Part of a small language model's weights.
Size: 17 layers, width 224, 4 heads of 64 (2 for keys and values), vocabulary 2306, 10.7M parameters.
Architecture: RMSNorm before each block, rotary positions, no biases in attention or MLP, embeddings untied during training, normalized queries and keys, some layers without attention, capped logits.
Training: a variant of Muon for these matrices, 159M tokens, 5438 steps.
Each number is 50 + 10 x the weight over the matrix's rms, rounded and kept within 0 to 99. Layers, rows and columns count from 0.

# layer 2 attention output, 224x256, rms 0.137, rows 26-51, columns 128-255
44 64 39 41 43 58 43 48 44 58 57 32 34 32 61 41 54 64 56 50 26 66 68 66 46 36 45 48 47 60 46 50 49 47 42 58 31 66 56 60 50 45 40 59 60 54 47 45 36 55 60 42 44 41 54 62 52 52 27 55 25 65 53 56 52 55 43 41 54 45 62 73 38 48 30 61 49 41 33 65 45 51 53 62 83 44 51 60 59 48 43 54 45 38 63 48 54 64 47 59 48 35 47 62 51 61 65 58 63 41 57 58 63 58 51 62 43 51 48 46 46 47 57 40 48 59 45 40
59 51 27 37 37 67 54 48 58 50 39 53 48 69 65 50 60 58 50 48 38 42 49 57 76 39 54 74 47 57 49 44 47 48 36 40 52 60 52 45 43 58 70 33 33 52 61 51 59 46 52 42 58 57 48 60 47 54 52 34 62 54 54 57 40 39 84 63 54 44 47 38 49 56 55 54 60 42 43 62 55 36 60 69 64 49 43 49 54 65 68 40 64 48 40 50 56 52 63 52 35 40 48 55 59 51 51 72 60 48 40 58 44 49 42 51 53 40 54 49 59 41 50 69 50 53 54 40
36 52 54 57 53 45 60 55 46 60 56 39 40 29 41 61 63 46 54 63 49 64 59 37 50 52 66 45 46 46 46 52 42 57 38 52 51 23 48 65 57 48 52 51 48 47 57 35 60 49 60 36 67 44 61 41 51 59 47 48 41 32 37 55 39 36 50 64 45 53 55 44 34 51 39 48 56 73 51 34 40 58 20 44 47 47 50 56 51 49 43 57 68 77 48 47 44 23 33 27 43 38 48 26 28 31 47 41 51 51 55 70 62 40 54 49 34 49 53 44 40 37 40 54 71 61 51 51
56 55 42 54 44 60 51 44 68 42 42 48 58 38 58 60 39 50 60 50 44 51 66 52 46 41 57 44 45 66 42 53 35 51 46 52 50 41 48 44 56 51 49 46 58 56 43 40 48 52 42 51 63 57 27 58 43 65 59 34 43 58 53 46 44 49 46 52 52 51 45 43 51 46 51 62 48 48 59 53 59 51 51 57 50 62 30 58 58 56 53 52 61 55 52 43 55 28 55 41 49 57 49 51 44 50 59 65 53 39 56 53 48 41 40 54 45 46 58 30 53 42 44 64 59 48 48 47
51 34 65 40 47 54 63 51 31 42 54 48 33 53 39 38 48 44 41 40 44 42 43 62 56 56 52 56 43 48 43 42 58 53 56 47 35 50 69 48 56 48 57 50 57 37 50 41 52 53 51 36 44 67 52 44 34 36 51 61 57 51 61 60 41 61 37 58 48 58 43 35 40 70 37 53 54 44 49 50 62 51 56 62 51 56 46 41 42 43 53 35 59 52 48 31 42 64 58 56 42 58 60 49 60 50 55 46 40 54 52 63 52 44 53 48 54 38 39 76 68 51 58 53 33 33 43 50
45 55 42 62 49 59 62 45 43 46 56 52 40 59 43 66 49 44 54 51 53 34 56 51 50 50 62 45 61 44 41 46 48 72 48 77 52 36 48 63 50 36 57 56 44 66 63 49 47 38 44 43 78 41 62 56 46 57 23 42 37 38 37 58 46 42 54 40 46 46 47 56 56 45 47 61 52 62 71 33 30 54 49 45 54 56 31 48 59 47 29 28 46 55 59 54 73 33 65 29 36 49 55 34 55 48 44 48 56 26 47 44 76 48 53 54 52 66 42 52 49 54 54 48 50 51 46 42
41 48 64 46 45 56 50 42 59 38 35 71 63 50 41 80 52 41 47 32 41 56 36 70 47 51 24 45 58 43 43 52 45 37 46 51 43 45 55 21 43 55 62 64 25 63 62 52 80 52 39 64 50 36 49 43 40 45 41 57 59 59 51 49 46 32 39 36 50 55 41 60 50 47 81 53 38 33 55 45 53 56 37 61 57 56 67 62 68 47 53 40 59 42 45 35 49 45 56 54 49 44 88 91 49 55 54 36 58 40 39 54 35 46 61 60 51 46 39 53 58 48 40 39 47 33 46 59
51 44 51 39 62 44 48 53 53 52 56 43 64 46 48 51 63 55 57 54 41 64 40 46 43 56 61 60 49 41 56 38 69 46 49 54 64 51 65 63 36 58 54 35 40 52 54 43 67 56 56 74 53 52 57 36 49 44 62 55 50 57 52 49 49 57 44 65 50 44 44 46 39 52 50 52 37 55 39 57 51 40 50 56 50 45 42 57 41 49 10 43 59 48 32 47 17 53 40 44 39 50 50 43 60 56 49 51 51 53 56 67 73 58 54 27 45 39 53 71 47 47 38 45 44 42 49 70
64 48 47 30 51 39 43 49 44 44 56 75 42 49 46 41 53 50 42 63 49 56 49 54 37 59 24 52 48 58 53 57 48 40 33 31 50 56 33 51 57 53 55 67 63 32 63 50 72 60 51 44 54 30 43 44 48 46 58 55 52 30 42 48 53 60 55 72 55 47 47 49 59 44 53 49 58 54 50 36 33 42 51 28 44 46 47 52 49 47 51 46 45 47 38 32 37 58 52 79 38 34 53 58 59 47 44 64 44 67 57 43 35 52 49 45 43 56 59 70 60 49 45 40 53 51 42 56
58 43 57 62 52 41 45 32 54 63 36 43 50 55 65 39 48 47 52 50 35 49 58 54 53 49 59 52 52 39 45 58 53 32 55 68 55 40 55 45 59 59 48 37 39 51 37 50 43 46 48 57 43 33 49 48 59 51 51 55 44 67 50 60 51 52 56 34 54 55 58 53 59 27 48 55 50 41 46 48 60 37 54 55 51 56 25 49 34 51 58 56 31 54 33 45 56 51 54 38 46 65 38 52 50 46 41 39 57 38 60 46 53 55 57 40 61 56 50 48 45 64 53 40 47 38 47 50
56 45 44 53 45 69 58 56 47 43 60 35 49 55 33 52 45 50 42 55 50 34 47 57 44 45 69 48 56 62 40 44 40 53 58 33 52 52 54 47 62 49 50 40 54 43 49 55 44 47 41 40 52 53 57 38 35 54 49 44 35 45 32 24 53 67 64 60 55 34 42 53 65 54 41 67 57 42 54 37 48 45 58 46 52 53 71 55 67 50 46 48 61 32 57 64 45 50 36 61 37 23 61 61 44 51 47 62 42 55 64 50 54 40 49 52 50 21 24 56 48 52 53 42 56 51 75 59
62 39 43 42 50 52 61 39 40 42 56 45 28 48 24 40 46 28 55 52 55 45 59 67 36 40 57 69 47 40 53 49 50 43 60 46 61 63 44 53 46 74 61 45 39 59 60 58 41 54 52 48 52 45 55 50 18 55 29 41 51 41 55 47 54 46 65 65 46 37 43 48 56 26 48 71 68 56 63 67 43 62 59 50 35 49 43 58 60 82 58 53 50 50 46 54 32 53 63 41 37 28 48 48 54 31 46 37 58 30 50 51 60 71 58 43 51 49 52 49 61 51 52 60 53 57 51 59
67 36 52 65 58 65 49 32 35 49 42 54 56 30 63 56 33 41 49 45 56 62 51 41 53 42 39 55 55 62 52 57 60 53 54 46 47 49 54 45 49 50 32 48 68 63 42 30 65 56 52 44 44 71 67 53 49 65 45 65 66 33 41 55 52 59 51 50 43 48 50 59 48 61 57 67 48 52 17 47 66 57 43 77 55 38 66 59 42 49 79 33 40 44 60 48 69 49 49 60 67 61 55 59 43 34 59 64 46 53 44 63 47 51 33 40 54 36 39 42 66 52 62 32 33 63 43 31
37 52 72 48 47 46 41 37 51 43 47 44 35 74 58 35 64 45 56 52 66 53 75 54 65 52 45 25 52 55 57 50 56 48 42 47 60 45 31 56 56 65 41 65 38 62 46 51 44 46 34 51 47 59 61 33 56 52 35 37 62 53 40 39 42 54 49 48 72 36 43 47 40 55 60 68 46 34 35 56 48 48 45 49 40 54 52 39 38 55 53 51 48 47 37 60 41 52 57 58 38 33 58 58 47 55 49 53 68 50 43 59 57 54 50 47 42 53 20 48 57 45 70 35 55 38 70 56
44 56 53 58 54 69 39 40 46 46 43 60 54 37 44 34 26 53 40 44 49 34 76 56 55 51 52 62 56 43 54 44 31 39 52 67 45 55 55 47 57 44 60 48 41 52 61 67 49 51 53 52 51 59 43 53 36 55 38 37 50 35 51 43 38 33 37 49 57 45 53 59 63 44 49 54 55 58 80 41 60 45 50 48 58 59 09 37 54 60 24 31 40 42 37 41 63 72 27 45 42 60 40 50 49 34 43 60 51 61 41 49 69 43 69 58 41 62 39 54 57 47 47 63 43 45 57 51
51 58 53 64 37 44 66 57 41 44 52 64 50 40 54 56 47 42 51 43 66 51 33 46 65 51 58 51 54 59 61 33 46 59 45 46 53 58 62 58 52 44 54 51 47 43 61 43 59 47 51 52 41 34 61 61 55 41 53 48 38 39 42 55 60 54 46 46 64 51 55 54 50 55 49 43 54 43 41 39 37 39 37 64 45 41 61 68 34 60 36 50 45 55 69 62 47 36 54 62 55 40 52 62 52 50 38 34 53 42 49 64 52 46 50 58 57 51 31 38 56 43 58 47 66 54 43 44
33 49 47 45 57 42 44 56 31 34 43 39 56 56 49 32 47 59 56 76 47 63 47 49 37 42 47 63 57 38 44 35 47 37 48 58 59 56 23 59 47 53 72 41 53 50 56 63 44 59 62 46 47 40 50 44 59 40 72 45 44 44 58 52 59 54 47 61 35 55 40 48 47 58 74 54 30 36 55 54 49 64 65 55 42 39 61 54 56 43 43 42 58 42 46 48 71 57 47 48 48 61 53 49 54 52 38 72 37 43 15 51 59 59 62 57 52 37 62 61 43 46 40 40 56 54 39 58
56 28 49 26 39 50 53 52 38 57 57 38 59 57 56 59 35 42 37 39 42 50 71 51 56 44 55 51 60 49 34 63 50 61 48 47 44 35 51 46 69 51 36 62 34 44 73 44 37 64 65 51 55 57 50 72 52 29 74 52 43 49 53 53 57 77 54 81 71 37 50 52 62 54 28 73 43 67 40 44 42 39 66 52 37 39 27 55 36 68 47 61 44 58 67 62 53 26 30 60 33 58 46 64 44 33 52 53 50 23 34 57 47 40 49 59 44 12 40 33 43 73 30 46 47 44 38 47
48 41 39 51 52 64 38 62 43 41 59 47 62 36 51 48 57 52 52 50 41 51 40 61 45 58 44 57 48 57 46 46 60 59 72 36 44 52 60 42 58 41 46 46 39 59 58 39 53 42 54 57 55 41 48 55 50 42 52 54 26 46 37 51 67 44 54 56 39 64 67 17 55 52 50 63 47 66 35 40 34 52 61 53 41 50 52 33 55 41 70 45 55 49 54 63 43 48 43 44 37 45 38 44 32 72 36 50 65 47 50 54 38 56 54 36 46 32 63 36 45 60 56 41 42 32 54 56
50 45 49 56 56 52 49 43 51 46 47 38 46 51 48 52 47 52 61 53 40 44 59 46 47 50 57 56 51 39 52 48 56 42 47 47 43 52 30 48 58 45 45 52 54 51 56 62 57 69 44 50 46 57 59 49 53 53 52 55 44 50 38 68 51 38 51 48 53 50 35 53 47 76 48 52 60 45 56 36 45 24 48 71 45 49 46 44 59 42 35 56 58 60 62 39 57 52 54 55 61 42 49 51 48 35 58 53 40 31 40 41 43 47 67 28 53 52 57 58 63 53 68 56 52 44 47 70
71 48 57 54 41 51 46 47 45 81 51 79 52 43 65 53 54 52 41 73 42 54 41 42 51 48 58 42 47 40 54 41 44 58 53 63 38 60 43 41 47 36 60 70 51 19 41 33 62 51 40 55 52 63 52 36 62 65 43 53 41 32 47 74 42 48 36 48 43 51 45 57 46 41 45 18 42 47 59 39 44 44 53 34 45 42 61 52 56 44 67 64 59 51 65 33 47 46 23 50 42 45 64 43 33 35 48 45 39 60 52 42 29 50 41 46 54 37 41 55 43 44 52 47 55 73 52 53
37 51 50 52 53 60 43 35 56 54 56 48 54 61 48 48 46 63 23 49 59 34 62 58 65 49 40 43 39 55 40 58 32 61 40 63 47 44 38 49 60 35 69 46 53 59 49 69 50 48 57 55 54 58 31 61 36 62 28 19 49 48 51 51 59 51 49 39 43 42 53 58 41 39 62 57 39 41 54 41 55 67 44 40 45 56 33 50 56 46 44 34 56 50 32 58 59 63 30 25 40 38 73 52 44 63 49 58 51 65 56 41 42 42 57 55 35 30 72 43 53 30 53 70 53 33 41 46
33 39 46 50 54 50 37 48 38 45 60 57 57 49 60 52 71 65 48 65 54 73 58 49 57 73 37 31 62 43 27 55 50 44 41 44 45 45 38 51 51 60 56 48 53 54 42 60 51 49 53 75 43 48 32 35 51 57 54 49 56 36 44 43 48 50 56 49 58 36 75 46 68 44 37 40 49 52 37 53 41 51 57 29 34 42 64 34 49 60 65 47 35 46 60 73 60 35 57 68 61 65 52 56 50 44 55 52 55 42 52 47 45 53 59 34 41 46 62 63 45 37 41 57 51 60 63 37
59 38 47 48 71 56 45 53 57 47 47 63 53 57 63 54 49 49 49 52 50 58 53 43 56 36 47 50 60 54 40 57 30 56 50 59 48 48 33 56 52 58 50 66 49 59 52 56 46 52 49 52 63 46 39 52 62 68 39 49 40 49 72 35 56 63 51 47 36 46 51 34 28 55 58 39 41 35 54 33 29 46 54 54 50 41 63 59 38 57 44 39 42 43 54 38 57 58 48 50 71 54 59 60 55 60 39 44 66 46 44 56 49 55 44 40 37 50 46 44 42 57 48 59 62 67 41 69
54 45 48 64 38 62 77 55 39 29 45 51 56 51 53 56 38 67 44 48 46 32 47 55 48 48 50 52 60 53 41 52 42 60 45 63 57 47 62 46 42 52 56 56 48 58 44 45 53 53 78 45 65 72 56 35 36 70 51 45 54 55 53 59 48 49 70 53 62 46 45 50 51 71 34 30 29 50 59 43 58 39 42 42 44 55 58 57 50 49 67 46 44 52 42 55 46 28 40 45 51 48 43 70 49 35 52 60 59 69 48 50 57 45 32 55 32 44 44 40 46 39 54 55 47 65 41 42
42 73 46 46 48 46 42 50 60 42 58 30 38 55 55 59 53 38 60 44 48 52 51 43 42 58 37 34 51 49 43 62 49 46 46 35 63 45 41 49 54 51 56 38 52 42 54 53 39 31 58 40 50 55 41 62 44 38 54 38 40 63 49 47 42 47 61 55 55 42 47 67 43 46 51 56 73 59 46 53 47 79 43 46 58 50 52 34 56 45 59 56 51 56 47 45 52 29 66 58 50 65 51 54 61 45 40 57 58 47 40 47 55 56 42 36 24 34 39 46 63 47 56 37 45 53 59 41